Weights of a small transformer language model.
Training: 139M tokens, 5842 steps.
Each number is 128 + 32 x the weight over its row's rms, rounded and kept within 0 to 255. Layers, rows and columns count from 0. Numbers have three digits each. The size before them is the row's rms in percent of the matrix's.

# v: layer 4 attention value, 96x96, rms 0.0925, rows 74-95, columns 0-47
# o: layer 4 attention output (transposed), 96x96, rms 0.0998, rows 74-95, columns 0-47
# up: layer 4 MLP up, 256x96, rms 0.109, rows 0-106, columns 0-47
# down: layer 4 MLP down (transposed), 256x96, rms 0.096, rows 0-105, columns 0-47
v74 125:139181097092146107156103104180121130113077108131162146137128161200039103087124156078177047123135102126120086209114178123169153113118126137144141
o74 133:153119167118095109111146154163078121106087139188088143144148121143041113073160105122153098153127133099115047116119143181098155133101092103168165
v75 130:115142055130129071130123146117165041159096107138078079126123089210151153133103134120143115092122157106158143111137176120129087133159196148142113
o75 140:154107139116103115123133060141111126181094129165112109160118104179146072114114110122134134044101137170128123077110097101146076138133194130121111
v76 131:109131107200163150079152193130146161092228123144098135208113143146109096139123095153130108060134116123129061092117167085123082163122148081134161
o76 140:136129096173196142067098171143125161155146125184076150181129133119142037134150111157116069099138067148143081112132117089171116140102136114150144
v77 124:143116135095172132107185134092139148133072123129122128158122087151112123106150161096086033169134113134120190144116064119121104166144190095096111
o77 122:176184194159150163137163108159095091116144123100163129129084160138146126092117106129054164177106125085158102130132137182083112119112164154121099
v78 128:096128146122124121154130132184096108152127069147181130063117163158142117041206104152125114099141154141142123157120117106077140203134104101119129
o78 139:092126173035136115151145204122076176186110140112134117095159153123153120079163095118154161125171152130146158121125137148118125170150159110099129
v79 130:051135114072175114148168129143176090121169158137135204139135144141067140163143126115128146167111164129093135105155127158081140116103140147121136
o79 133:125116131125115129144116138140102105220161200128171161129159089127050106158105082145111101152115208169149108112157131146151121073123101126133108
v80 138:135136077115092136172100140108119100096120121143150181150123076111151153116111111072122137153151178133155154166150117139126100117119118101126139
o80 138:145182182123178083118084122120117087112101168120132168181074095078174169135160112125098094144158099138105126103119163126147131151123142073140156
v81 133:145112065159177171149116053128146141131149146083153087161086149081192184117168138131148121141107191137113104158107080156129132181155092063140175
o81 130:148164150089164110127098043124137134110162162026143071122127159101135128111174129110127142095108107157160130137156089106112136156188135087085128
v82 131:153123135156108145181118149182137125091130106157127150116077091129135137171128140146157097102153095122156186111110120140107169104155185076146161
o82 137:126114141145141110166132147155123061114108150169163118150146122134164143174122114124134196167110146127180184119130067165128173156106146083152161
v83 127:157100124066115110077129194129118163078199092096111127143122105111171172111084088166130064113073135132112206162114122192134154151139117173109129
o83 137:094115148112110128169082159149106098114157076108167211145143097130134140124120064185092082105148112123109154140117089149082137100139127138063095
v84 134:131145108135136126102089146098092165134166082126082144069176207140075142116100123159100102139135152126112084100155119131105138138169120126133114
o84 136:165141128074114163114107107148097172109155083193117130127120168103169144102112133122154122140126137127155074105158130141102124167140116176115068
v85 126:204166127171125136147100121118106088075128155111081090134138148112110144108204118134146081105111204135169156117111115167140106118156104156120150
o85 128:131172105211095095152113116078127168095118126137133113127143068125150139081164177170191136076153108097131101133084136127141114148175137158087062
v86 129:100154085134146109124144129095131154140134163188126073139083146142067130120137097113103158146131108131142252138137128090126148146129143124098144
o86 138:104166115122175147132119154078125132157076153129103140129128083129141153150092148129129241106140070105183123063172191108093114109141159131101086
v87 120:164131087104130126208192119140081076139126123135105162166174098095136126138116130152149046124146174140121143120132164102132085080156116104096079
o87 124:099150138094203125199103154135137113107117070157169096130158158117110112100125075158172101088178159104127123128136120122170065172081126122138139
v88 127:123117146138135145164136183146088157138115092139078096139097158150088122084083161153145137152146164141133190147127078116098117120127104149130140
o88 128:167104227099119159187076113108126178086143131145126153179095117170098143104138098097070142108174189100086198109133092115118128134076141133071145
v89 133:153135161063113141046137052074108156124123145142106123092108129110152147119160155107122110118128138116115183193126132125133106086119138082141147
o89 137:129122088128118102102160106169135170138124173111125166129139109146162120100141116080134101100146112164062215161173151131088117095097135079105128
v90 124:123197089076125128184126165198117127137156120121141075168160058070139106162129114118107124174154156110104141131115099100074099091103153106171127
o90 130:148105048129145089189127158136123215164173127159109123105146169139129126187105170144064101128134179131122117080121154089098119121087158139123141
v91 127:117121082100152207170134142102091091111125113124118137125091109132070118130159127110119186136146093138131112164116117186160145148158050068149167
o91 119:124118100165119183108144135161149114033118162109129201143164130150127115132111112073159126107134160097138102150140122151104215138098127140116096
v92 132:188184101121129129161106059126137125101107139104123096098143134195134135144130070139157131170153113118081105098148129155135158085093126055138155
o92 132:147133127143075136204126118086141119119164113130069112125185124129151142103103122117173138173195112152062081138180107127139189091149144046145090
v93 133:170134125133073151136123148138111159088110113132145172095055144101127109124119108127118146147108101100149129136107174087099103084080169158121126
o93 144:151115176151122153124106158167157141145135159155141148058123144132071109120099131124097135145166069144113166111109138173087077050110105128163172
v94 130:165107156117187170100111161129148099151078160125113092132132130168153077063139145179138176145115123129124191165092154135022147134109103073139112
o94 133:132150110135111109072083152135149145160094142112155097173123151150148050038131161170121147161110132104092206167127149112094161113102088084151050
v95 126:148107167141123059152121191141146135134162149188109158112138091139136109125107123109132147093105186130146123100124104171148180121109153171121228
o95 140:120151140122095167125160114122120150127115156123125173151144072162085151137173126196174091120123098124205069134161127159154150168148143079097148
up0 088:161144159037151154082095140113080139091153125160127076138162103131089151144149157110145115149137141151133134121185095129067124158136122183144162
down0 092:141175124187142178174077153125116100167150140151173140148109143073113158109105133103106123112074140046090151150169109100140156115078136100135144
up1 104:126098120139137132158089151108104091154198135121120089083092152132131133084071108171193177089123089087153125143195202124088138210093120072120141
down1 095:138096135103099123102092201062149072165149145110151105094128150183102141112130098102123167135128099163155169147144161092110085170106110111034079
up2 095:130097106186200175212190204093143173133109187159105112152149078118147116123143094115143114142068105142073103106107101140090122142142106188121120
down2 087:146127140124120142126142142118127152170166101133151131194086125105122115059102128112167134084160102024144142102161186136122063111136136117082180
up3 100:068133124125150103147115129184165098192138129147137117098167068156134122139143106101072093127101158122137142104144108124095155117203114138154133
down3 104:105115128114138150138080106099144143141110084113120123172121180150071115095056122158164206137162135080123122164141185139094179172147091081126112
up4 093:100118115107168128125152184168124112192076113121137143152120115102145100122099104084128161101126116122114151169102071126162156116174149161153110
down4 092:127124183157137215128101078182085121104065208106107123142101113137083169132067142131082134118160131100121101148119126138076173160151109123091082
up5 076:161160125132157180145135141071092089087128140165162144134161073156127081157108181132146130144109177129117146137102136088142159128173126168151157
down5 088:198069131133115107106146139168188108163086185108142145149164166111102121184129173087115122128228156113133087130124161105164148117176069103112148
up6 116:122097096119130168178145187142121151120126169081120109142091150114172109125103150141152166128135127109122094134116069102106046133173161098121129
down6 110:149121096137092128183138158170136118127115117126169116187132171114110115159174131200112167140185090132110145102113128061089063120067161184116135
up7 111:171135131063141160115077065194151098143093101114130089107166100085181111170132127155149084131100150118088149112155170116109132080147125124206146
down7 095:155162080119133178173133168142165087054145122095148142162081124168169131059152105097113097092134092158136137200089112118098126185139104134099109
up8 087:166129169169120120098196130064079159189138116165174141090134084142158116126121158103157107176053058039120136088150111152101140103142128107128143
down8 090:206129166141117130094150103144138102170128142152117149117149114136086124139151120094146115168097109069114158132119140090095149177109100169091143
up9 064:098157123097107147150125126117184063092126136130113168147151129143142102166144169213127145173115180128101087170120136106127082103204185107122161
down9 078:160067098139145097146119144155163129219096097105115116069167177114131106060140112098151105123137093152202142093174116130150104151088076118113161
up10 067:104119089122109193171179136096120143128175122099160104143097125124129131194130118141102134111117163109142071162137133154129156076130159117145138
down10 071:220110126103160116105107126140171126169103159147157181124167140097136070117137159091202155151168110154105125120152109064113137143144066098081172
up11 094:129100139155140100125072114100064056145109142084115100084114158113145140085143150181168144099137090095114119148173103127112075127149138056129176
down11 100:151133181143154147071132136044076129126086133101091129095136152170107126106115183133144130156092183062147065151132157132207078125130168110116091
up12 126:164069140137154103151066152136062089195177120106119105108106076119176134104136094105145129108110164109119126156180116118129118088129179176183144
down12 127:216126136098122143132154140147129127133066105157144148136161165098157034140109140153111107159091143128132130156133143143138141122151110112103164
up13 086:121090114078124158146117087108140074122186127176102158093147105113128141106184101191112121144094106078125139158199096128107121161156184117101129
down13 086:137139179161112093159158136143144147127131132043156138151147193098111094118080126059134118124126198118144140108133135091108149113169142118114100
up14 100:127058135084158126164113156122144083138121104167120105165092132129195147103085180149120146110158112093053074116186171128128102112136126090105169
down14 102:117189162121076089128075096085118138200121115156134121134193154074153131164085110138115115098151155133200113102076101122110129187153164226120090
up15 079:127159127141153136137123112131131138161135097141095155136106107060135099123136146117189148187105163102113152171130076100050108152169177130150173
down15 100:113108127164137130093181085106162128113152117112174181116085138081137132116120110141097133123191156076184075155097161130127159158162086137087174
up16 100:130127089149127152149174129164100115131136104152185126127156105107207085144158107132098135114106076046131126087216139168113079136140143098094105
down16 102:111100113203183156133159145121088156153170072182139164153084145135127130122146141137091117134115166096095143095106108152169097116153165158097145
up17 092:102128156132150098105141143170154101154189136088119108087115146051126081117127159108145181076136115109106098174146083138111091124145097085127085
down17 091:123093103093156085151072145140148113085092113157109155122162128169163113148148123148189054148100135119072163111148127178125114180124159122160071
up18 097:141148079079167153097121110088103151148181136196082053132180122133112134105053137112153156153131086090109117139136132125188113146123140113131138
down18 085:108136152122177127167183138128108096052125122102132153148099144176151133142126114101058156116126093141197112118124126096114146104154101122091136
up19 098:158077115135150140178079122136163117139125122064144077145170098084112043142151147159123179186125088114098153200180098144113116141127167094142140
down19 097:139113207112139094128094120133122108082179155183159144215129163153092124160113139143075125111101116163142118143145090142129125155110131093163077
up20 076:129119095172093148150106166152081170121138176139138123099103139142140117157128147121116079139073125058147118104141167145154140134121160154134183
down20 080:140104161126105083100125154128156093119149129135086080136135145180091112104177121089136119161175096138103140097185154148130118143141148114082186
up21 108:091107126139190176191108094160136139171156106136125107164149088140123162091089124102166121121083126066077113131177117106058163139173168149119101
down21 106:042124141122124147172123155074144107051159156145120193120112124146153161101107170121130118172108081085106229060130163103168120087122150161087139
up22 112:108117126150168131173117146115128068156172111160136114094141126134086104082154134132169177114144045098089177119165173065139113153124185118167111
down22 101:135113124064151156131144139100109101165147070052155204128126128110103159149170127088116152113116114122123129112207108199171175147163107111152115
up23 095:209153106120179097116081104147137153168156101163159097172143121164145100158159100090127160108103092074130104127176167118153112156117156093119146
down23 096:080197136137113142123126138164176121135126123143118155163149136147127124126146044109191150124107104136147157080107146152198181158161133172095160
up24 096:090124113160157183111170093136124166120111129117151116082225101133110111117133105191133139148070134066052119162120134113108107082167156066129180
down24 111:159113127081135111130163096148120138153117049112081128117143139144171129239173135144165056165115078105101180130140143136095122148103123113176116
up25 106:185162164066105139185163137097169108125135134149165146102142178116131076150150138103116111128121156102122112130160174109101105113181084093106110
down25 100:155132099123178136081149154133154104145129095093068124103150128155195072117151079147117080113111121089076163055096113172140189144072138137142128
up26 092:192156065123154122181133205126094078096128127137123125119113151106125099087164136084124124137099061118125119135182164049136151122164143217163096
down26 091:095129208167121110146201159093146109073101151173134120129055093151122119145143064155107099112126181081165147156076188112150120164099151178135206
up27 087:159107143158175110133132117116050117218175114152144080150138155116187117158153059141199144201089097049135117111159106121124147125174160145112160
down27 095:157125118127108134091137177147147096185099126148149098134160073139117166209152132080161087086076092107130159124145164100118185141122086146100173
up28 108:084126138126141140151126119104174188144185145125159107150101110161094078104132108093105116131079103131091093180137038109156133082126191151124143
down28 097:135119135095164133133138110132144101111108074136098129093082113130135120141127101133184118106139076138098150186109183188164097106070134117150113
up29 079:150091179073141091110109147155108163162163175137091164106174089088133094170138089126163156154112107138144179100138092132105127107179102190140124
down29 080:088141066121170121152163143089123109128129080130112136141173125166157131117070131101121136108139143133171103158149105144088100176075146096067114
up30 083:123120156184136167173173112063135107216106204171155140080071163100120090141118160092148113131128132117106110167072152136077109144170129087140161
down30 085:106163104112132163134190157131135073043158138147096118188094076161109142109091128145053200196167118121113153150116133158093163139108106132170103
up31 102:094092084056198132147125166140120092172191120125080065203132168143126155118114101173152149080096111091089166134150090149125134130132167162141058
down31 101:106156123181116118148190107158125192069143120129114135120158129151166137160126128099121129136085057112175171091110157108144133083134133156174054
up32 098:147134154076094138184133147113068158122173152167083155100150174133174101165098154140145138130107116120121166228132168099120133085151143102117137
down32 085:107207144133101080097092124117144129134122167141148143155188163133064091089108116124099101128117146077105067129117158141104089179102143151074158
up33 105:183093114151134165210132137145101084132130153141114096109071145153121056081161129078199149153142143127113105172141134081077076168154155096161087
down33 105:153116105123036159126087159092128154125130117149136145114112122070108125092183083190077118141072114127102125089111189162133169198133111108112138
up34 118:129115100096119168094196137158146121123137155129125132172120060111139082117048136169139125133106076098133172135125101127095095136168158153116172
down34 108:124145096198121143133129128143116114083157132133181104165162175053130168071105161106122137175104138146114073126163164123088175125166187102055162
up35 063:201181104148175182149100203094108142118152160165120166097125110143118142132138112113162147101066122119147154155058097140139133117089108124103045
down35 082:185098150125094091082176154141197079169083135105124147163150160136118061123107184078098173106178146091169122103070149102150147146092115111120131
up36 110:175136078083150177155123125123064167186121138109154085114088130040168100116105136144119105127145151096174140146117093168167169126161165121139161
down36 100:107082118155110089125125139145140101154086117074160145167157112088195055143126133110191110124158133100085127117099185124106164108127095139079144
up37 106:148114135087147196151128168097115156136231123141195147102142113130147094113141153204170101117079104103067150143109099115102060098161202073109117
down37 097:086102094138156108101172109133106124116142136133119186095154142114136136134095121157178135176100115125117194161136109117114176111105129093188105
up38 086:137094157130129161166163158134157151162124138120148146124140035107168149098121087142180193142111135117107135087115124154062116102133156147125154
down38 089:169144071121089093088084101108060133069087144152135132114130170128101179075100163189102111135143126140153126121089107094154131119174134105115088
up39 103:140090129111145105193140094084109114177166151092119109147070173096112160106171106177153084117140140097162126131130132103135102078201152152118152
down39 099:190167080133075126118076126143129169122079155098112100157154145131094125158189112122123148139101138066127111188136121179077113124152084113100141
up40 067:073099118087141194105142120132146098102163146127124143106144152080131160099160109202079115041103148134081066166146144145133110084158207141150133
down40 078:147096113129092055128196160116156142194105118134118171108121170141119082131053130095146154177125138093176176123105141094162125160121027092142144
up41 081:112168125099101124188130161152143103146154194214082113152055142148134112104070164121128113133061049122123144128130115120122114146161172182142172
down41 087:184106141105172133065078144137203166184121135078132122120153142094092154120124101102083189123145088096134135139163123086175134106135119125172123
up42 117:180083096183097187205146099140112126188125160103125077113139116142134133145136139139128174155046139114042145160109103118078110154175123099123156
down42 108:081109110091117110058115125103135182168123123157098146168120105136129115175064128126159169137171153137101094121148230125118135097083121109098193
up43 097:161104095126160122162096143113077106102132142136141120166110124060166124103123075157132124117116167123168165113136102120101151074184168126125060
down43 098:161188143106072118055146115118122132075113100064080158073105127115161134121151136147194133144110114139106118130127134093188157119131168184133225
up44 094:141089097116136139102108106126139093188120133158126101113144162135127078165120146126130083111111128125117193140099039128112119073204115159194110
down44 096:161161160151118140168110183114134090059155108092123124147084120168177141122163082156106106154096104128152084165162137206119134151073111137113155
up45 108:131119105058161156172089118129110089165163150172136154082077118131164142092106139184121125156067112091133095194167141123141148136133100119147179
down45 130:112072121139146165190184126103104092145164130161136122096118114130135085179115174129119162133129143036119104151116163128108124125134144114121111
up46 112:161093159141109134141088153133152144140161161104128131101165116060197115116094132129171160144075145110118115102136105136119140149135153154175141
down46 116:138157118155108086104105165131138130142128138066169104075128125121089102065108157131168095080111123120167087196155166128131110108144200125108102
up47 102:132081127104115121105078144161071074142160120165125092091156104111166100100156123176115128146149186105133106120168128105093122198113141089114055
down47 110:147110167175114145132136100079076131106109195083138159103172126163183114183118146164091103126100168136122120146055104200138091106133093140147117
up48 110:133133128117136146154117094208134117138103182191116123130172125134188135071121176140112114129126150099143096061149153128098171130135122172103145
down48 094:082157133185150163178079114125120143145114096157112115115131125148147139156111066148158136142087110148128134035099146160105094129093141109048159
up49 096:148119112142118158121102091081155153189149151095136093054164113110223132136088079163126133118107161118085121111148160158114107142154143038109141
down49 094:118141156138115153036108128161125178126088151117171115176151152120173109089077150164095128114104141138139140128149114147115144181099106110184158
up50 104:139112063066146187125048138202143127110105095169143152110142118125120156083165134096097129154098138116051141138158176085110171155160181103196107
down50 087:138114111147104142107164126142108083180123215140166135113107116138113122159144153129157094118097094139135118166129092113122120137061129113180185
up51 123:117092100141128108148144097144118095162150154163133098086198085131094165105147158171113125132110105114133118154193165093114180108105139146094128
down51 118:135204100154171170143102093122150102143101091154123106169119126133154097107127171169089089158113094147168194100110108152121085078125102142145148
up52 108:162134106149156144152131194156170100139109119145131125119162049111118124174136107114154186157071122112075148119200078095053115128103159163149156
down52 103:106192117126124057157119112110123152151107140083164165132142096108093101128155115101155109130090189134172152118162094096147076146191144178061137
up53 091:160103147111167064134094121184147152105155138096141115072084135148155118090091131162154141118126110120153075181140137136093084127139180150097144
down53 099:131137171148143088093163112149104103086078107126180157153136137146186108142109128113098098111119097155090180084147076137115076148113115096119181
up54 113:109112109120132121139191157174054081150121184113075144119145141073163143164136150159187176118107110107090184131172147095138111085118132128132151
down54 102:117111179100132113144147081086110117124145160136100064107151123094174169135129150125166154161130094109174157140154149139183132054128155111097104
up55 101:147142136093141107095137203074082127194116121140136139103149066090206064138088144126162118119126143121123156174138163096088145086120120205137122
down55 105:122140078124146133187128176143094176163111024175138148162157112128152117144156155157142096095135107153158182142086126151142083077136093153133098
up56 113:101169129098131076121102139120119130117144187163128088124116163130084132059081117090101102139139116125147119144190095080070085097196168064119141
down56 126:133152190071092099111119128204097160163104132183091118147120160138029101153136054148127127165179134067170139117130158127113105095150117124075130
up57 116:144079129122183175189098103149088161094185143087107085144151140121143139100155074145146169164067127088110127133181192137109134043140150159110101
down57 133:153158106153151101163129139137148118140135127063096135196130139118145147141094136103120169111133115139154155156161094129119122125104160128028126
up58 084:094107127114163154158096133176150123133168137146147118110067139076170146122093098160164163174112071102071047176138122107103122109144154070102141
down58 090:132100108094106107123161153118151084121118168113118106139159089149186099075136146076107142131146137165169181121156102151179114127163064144098164
up59 105:181078126106111124137084159142070169134190155089134103129132134119223113135082131139174173172126154100104074166154122123124115126141168133111148
down59 094:151096103172161107155165134090119138173120169088102120136147146169174156099058159132130106122104108191134172152191084123128103008111176160117118
up60 100:095142078148104126124117086110115087169130137162154108073176185108215109147127104147138142159103155078113051161144151126134087111198128132107193
down60 103:108144128144119092111149088148151133158124137104068120160171171125134077150141117153138073064143156089179140124123106153156135172147167177101119
up61 106:194082152136169120130103150073110160153120223098112154090122130128162097089116132151147173155126125095152106189180130123137088128133187145141155
down61 099:136174089136143100163090124046160175177131154132154166110128133122101179096127154171140133158137110095176123168140141145086106138112129098109070
up62 096:150149144066099122091099160115162113135147113138167093083143091064118115184129142174121104069106106103120096151151115140148149096091143096133163
down62 091:138110157139079114157104121112084163110118071095154163185134129116088111165176175119110097163099142082123119101167115196166089135169117120128164
up63 106:112127113118147131115113174194137060137102101101121138102135068165116088106144119101156185147141073109120118135185118064102122057123159156112126
down63 109:131109128156150104133230139165175138106089099130125186124107069155046120077150099125146151148138097116086183124087131110120133061118176101126124
up64 086:172126115102191150183187123133113102150134168200105090107066040126124127113145133113115168105056123118115155084102079131141154122189155164111108
down64 097:139121176130086155137128074131124156078175106088114137106121127120119171100139098088106181110147164091162141086120161132153166137117088168186117
up65 097:119059137086140126177088121172121112200140118142164136098089101072146117089113163157093154156113101086164119112158101136160143191135159118139108
down65 093:110112142140130123124187122107187153158127173117077129136159160164107054153140180145114059124077142061143129117110118171155081135102133114150161
up66 102:117079103125104126120084176123138121170125154095137113106078119077124153131153174088152149202138119091083090141181054058122095168135127118135124
down66 109:093103169108172141051094151132084125135137094132075117124131198168092090137168169177156113138130164088133164089138127111130119147106086128171148
up67 071:099115133081132146161116163132099131107163157198161141116072106069155168125085180152157141111088115063137131130158074159125102077124131099104082
down67 087:159159142096079100127167129156173112148100160122106112103133106123106144143132168111117114132180104081158134114099087107188197098049098111103137
up68 088:184094152131116182143075184116095149145155171089069061101077111115140097102091176180139096133138147119132107139124172119144106174156112086156093
down68 089:132115174121166132132118090132149123065102144113081149149199132163164093131158136105105150116133126112143118073099085127130106094082125127189193
up69 095:125117147133133087117086182152156123140168127158074155082103082144144131110105106128140163153056104110120097149124113035073118175141167110162179
down69 094:141116142132187125134161111135182092202061091142102103152107153084146062136086174109135097109118157117073150090135149142159097111172077159081133
up70 155:136109138111134172137086176136125086140153197118102104109132094108129088090083116141106105132130166064132128110168131154142133128154137175129127
down70 149:082170145203096164117068145137131042128117098129153112114158103157146158142126095126118103126088120087192112074122157163136134102111161180126136
up71 113:084150099150181106118128148063165084202093136113121102134112158157160127127102155108163154166058106089123129122155093154089101110112159113142158
down71 110:141141138164091123076130116151128190139081139143141108117088181186048154140118117117056190145112131137135081177119133143163153121150182163110147
up72 097:175116142128171108125147182105122128095183211099130110086126104108105086137109145144138136091152100108095101179158158090131051125130105145103156
down72 092:152088116103134154170171144089166145132098153140110129157128096123079152046121106131133136111096120181085076125129130170102063128051135119112152
up73 128:104130154114153140111105112150127153145127225127122073077158111115181117059128144145168157151098120115070091107122131094123155093122145165142116
down73 127:122110129081155148149044132109108140160147168143105103141160125136046099150106108133064142175157142094076099077137149175210129125162143105123176
up74 123:131155098108128116084115094122140066153153162152110139119166121086151115134169124129140147182051167088036154172189088096096142147154118150126137
down74 144:095118111135112159057130108132203159131120118120111096128167080090120089083166117165139158105191147103168117189118103110078100120167175159119160
up75 094:133081104145170121136109108101148087111147144177130082102135123088089150122142195157107107143036140100141170153165116169133093096184173162176101
down75 097:093047101185109120112128145082072156130152140125128117103080096179084151140158102090101153136155112087181039122178152117109187144093107154129167
up76 092:078130119138154181166178104185121134177157172114182111096160102142141100068072121100130111099100123119123134143106131159131082149220117130097195
down76 097:129080130194101137142132127151193187171100145051158088120147157180103101075173103115174114110090087136120140161158119117107116109128135151167122
up77 089:152121101131162106162154067107139099178134157129093130130087126076160105143106123067128126169152104129153128182158122128143149125124115108156046
down77 095:098131105103081104151141183159127121099120126152148145122131129145159162135119115156164141086101140182113131147153085184104092193123186147103155
up78 114:095115127094122195167156116089149160191066140125124102076108118111152115115164110170097142159094146120078139112158088084121119091134163132147134
down78 110:150128156110136097191100144150094127162117134089112094137136131145125130113150123032075157022115140086148106153119112098137120152145169136167177
up79 109:095138075101138128150170145152138171100159134170106096094100169179093143138127160119129105104115094119097101147163152113151131132169162055106149
down79 117:124111169170153082092138113111127151118118131164162078120207166102127123120113114050154181180127099116112142100109135164145103133126178066107161
up80 099:106144150119102114149161112150130138137130182121109090134162142135107128167146119157074119117115187072067121108189118116124076136145109126090161
down80 095:082143162114145079108118131106069145095185157140151178092125122067110115155168147126087133153089120173187141126105122160103136165123181099120128
up81 099:172116145141128136183118055090147111160115122140093163066154116130152089152132154148113139169087109092127053106180141153098148191171101129082169
down81 095:135156070097152089090100135172094177134129098138167143134196141061153133132174122167093107102117100155079094094126175151139094127170142180121120
up82 097:181090126140126125169144152126056090176097122150068118119155151101115140076071160105173186147149127101112129142150095115142164172154122151141129
down82 088:125177082085124095169118144098178180107121079123115089126143151155070109137089113227195106129207116139124140086121128140121112115153144093118109
up83 068:117113129140142167181094116113087156076141153114125079113104066205167107132114096203125057149145163126085138116203183146130145157139144156151134
down83 075:152085119117117101117124155148125108159076164097097135070167177122127079133091149098125138143130163171157164046079101080174122118135104090113129
up84 093:123096172141174092104122202098127160169098155120085161056100144080143133109068071062139173147086141102148127127141089084148172121153148183175118
down84 090:124107129112084123169207175164107101084197102106144120118208138106082136157112097075081157157106158138102163134163181134113130114110174164103153
up85 074:175104169142137167128147143111161126148157146176167116175145135170133133152093065114148136138090071106124138148063133126124143080168182152125113
down85 089:193074117095116075124136099192099136182165177070107150185129183125138120140085131114075089133172090143165108125140114112130125128107125133167177
up86 106:159106073145105135151163099164129159166107150127179134125063110131161119118134216177145153149130119104147118160149080092056112103152134057119126
down86 105:123157130079108138143178122149117107073138129135068137125058101182141153095119129114148157144122163167174124150106148060099103113153128184126161
up87 107:116157121115122128133121119148151149119188155179150120127109078093118083110153127147130149079098134089138074147117076120118107149178193103142192
down87 116:122107111166127074185099044116174058122139178095131194165087122124167119100124165127140132151117151112088150079135106170116135085129163099169103
up88 081:123089164119143158171158103154104148166144177185148109092099105140164106070053146102162142081149101131132098146108102154067149073139185169146132
down88 091:125114161079065092118155114172094089080145186134144149171153172126138147141106108060066107147116157074140177137179148162186149123170112157154093
up89 115:143062081118147162087096088110123164142111140126122132093087127068103149104128141143143205171071116118129123172170109136145206113206167148137141
down89 104:098166077174128109136177108117147168132159088115124124157149126147076127076103141185152091068150156128120148139170106143119135097126128065090121
up90 096:126097096125090122159097149152092115129154137141131090142176170073129058105154106161119130121116075089115044143155150116143145170155135093095151
down90 101:149130094141124146170143151168113142138084139137136140071109151167156084142122080102110132108092127131102125211072119164130065142121125160146153
up91 125:122144102102182120204119151151088103140107135153129103147076117177135102137125101133128180132151126100104129124137131093125089110152165074166068
down91 126:096134067074084093116173168126110117114152159112172147080144105120090221128139108124106127072191123133151148118128185043105119152110124074082111
up92 126:165109106077159178140123114127146138118140156103195068095188162126093092135105135122136134111079125092114069136128170122086195127161102075161142
down92 131:183125164152191147146178122138152110133104108119075148128144152102160110089107145124149099109149130126093098147069132114071071141144185071125129
up93 076:170171119132144130143129132182077150074121127132132103108138035141148104164118130121224141118081131126030107121142089102103125048186128166147121
down93 086:170105131143103113069149160193176077145066162118129106139117171090135136067123077104096172165200099095134111152163109104180198115124124131114133
up94 101:132100066176101187166104130161097096164184123165076108112124136125149178121121147137174115173142101097071142099169136134097097172136156043124124
down94 094:142103136154122090169136096183121140146082159111154132138140091093111096112140185155146102095161092076147136032130093143088156074147162162098148
up95 105:182119115094115123120131076166106146220141148165123090135106073105103129065078150134162107162094109085131160193161061132145111069142114108121161
down95 104:113148089076137092118162134114104119132109151066128159099166184097131192114116130123147158143104140155130141122156170132193082133104097231132145
up96 106:169138124121169133157088149085144079176089155106221111116144129110142079182106157141160128138104149111161114200178164083090137156166129082094127
down96 104:127186162132131052109078168111164131159148112149092095081133118131119063140127110124170107136118165131148074134104119198092151145115109108055166
up97 114:140107091123191113201166125163114124153186194149179088162177124092141087088144091157171155176148117092132143095127155143179093098132133132104111
down97 105:125090192145133156132142148091142132112143126124166120114194157085166125116130143103133152136170146110146107177136084101104124114102086142189119
up98 108:124099050133160146141119100117061101136147221143120126120133103061128096129177099099163188142134114138080125113172077154129048167167075169161081
down98 100:116103135170126160122146144102081137156182125137172185075148117088110095162140146095055096084080071135138032149137156172099127176146084100115088
up99 108:120105171115162106156122123140147101175123123146100110088125139106141114096113116146166127126040109080121070128114153109101105092153154095123185
down99 118:126103133105100086108082091109152120113066116100210073139141099118154123119131114144153107145137145104144165090174073164085077149164120157134147
up100 094:145121127106127130116095141164123083178109198148092127135105172132111084162178109076103190127095087144114109123116087075094174133153119150154140
down100 092:085130102133087100169164118153132125122131125131115141081183140159087189084079096106190092107152163168151123108160178150083141127054160161104122
up101 086:111125128123175158147116121135102140136127112177194075127132121200188129112118130134120140082097125067137163136140111153109158095124114103104106
down101 103:156119123105153102120145154185191055164074126130140105157143141175115140105109109081133129106200120048161155119112121126129183141108077138099118
up102 083:206065155121116178199121154185048156154094132110054108083123096090114131087109060104100125100080155130129184136125136088118147138150147150166142
down102 085:132143141079119140077067071153184110096104172077093117129086053161139130135148113098131175139156104185109121097129078135126164163117125175175173
up103 110:195148098085151115134143104124140150147146106148157108062134131103091081104108143194119105138135152089051056178140145111132185104122195086142160
down103 110:090125149080118150134154135155141132143131081171166150068173102159122146189154161086145098105142132149094093091139119171184155121100131145104115
up104 104:150133165082122180150072140126120128131150123076116145043076113131093121106124083134118129187111116108127097142180148084085095110189136138146159
down104 101:104117168153173145174149106138112147140100085159099146164139108117119083120141177165126102152156146123113103136098059160157175118123105105204122
up105 084:146145110108121133123108105145098100192145103159066112115189075114088079156117174122159194098120168132109115130081134146113157148146136175192130
down105 088:106085107087169114161190133097130125154089176101064120136136127086178115156129089124093090139179072176141161119146176116082100098099131124149086
up106 066:021151140103113124137094121127138103166149119143093152118109186065124181054156113175072130140111095118151140125141133139090130171119160160167137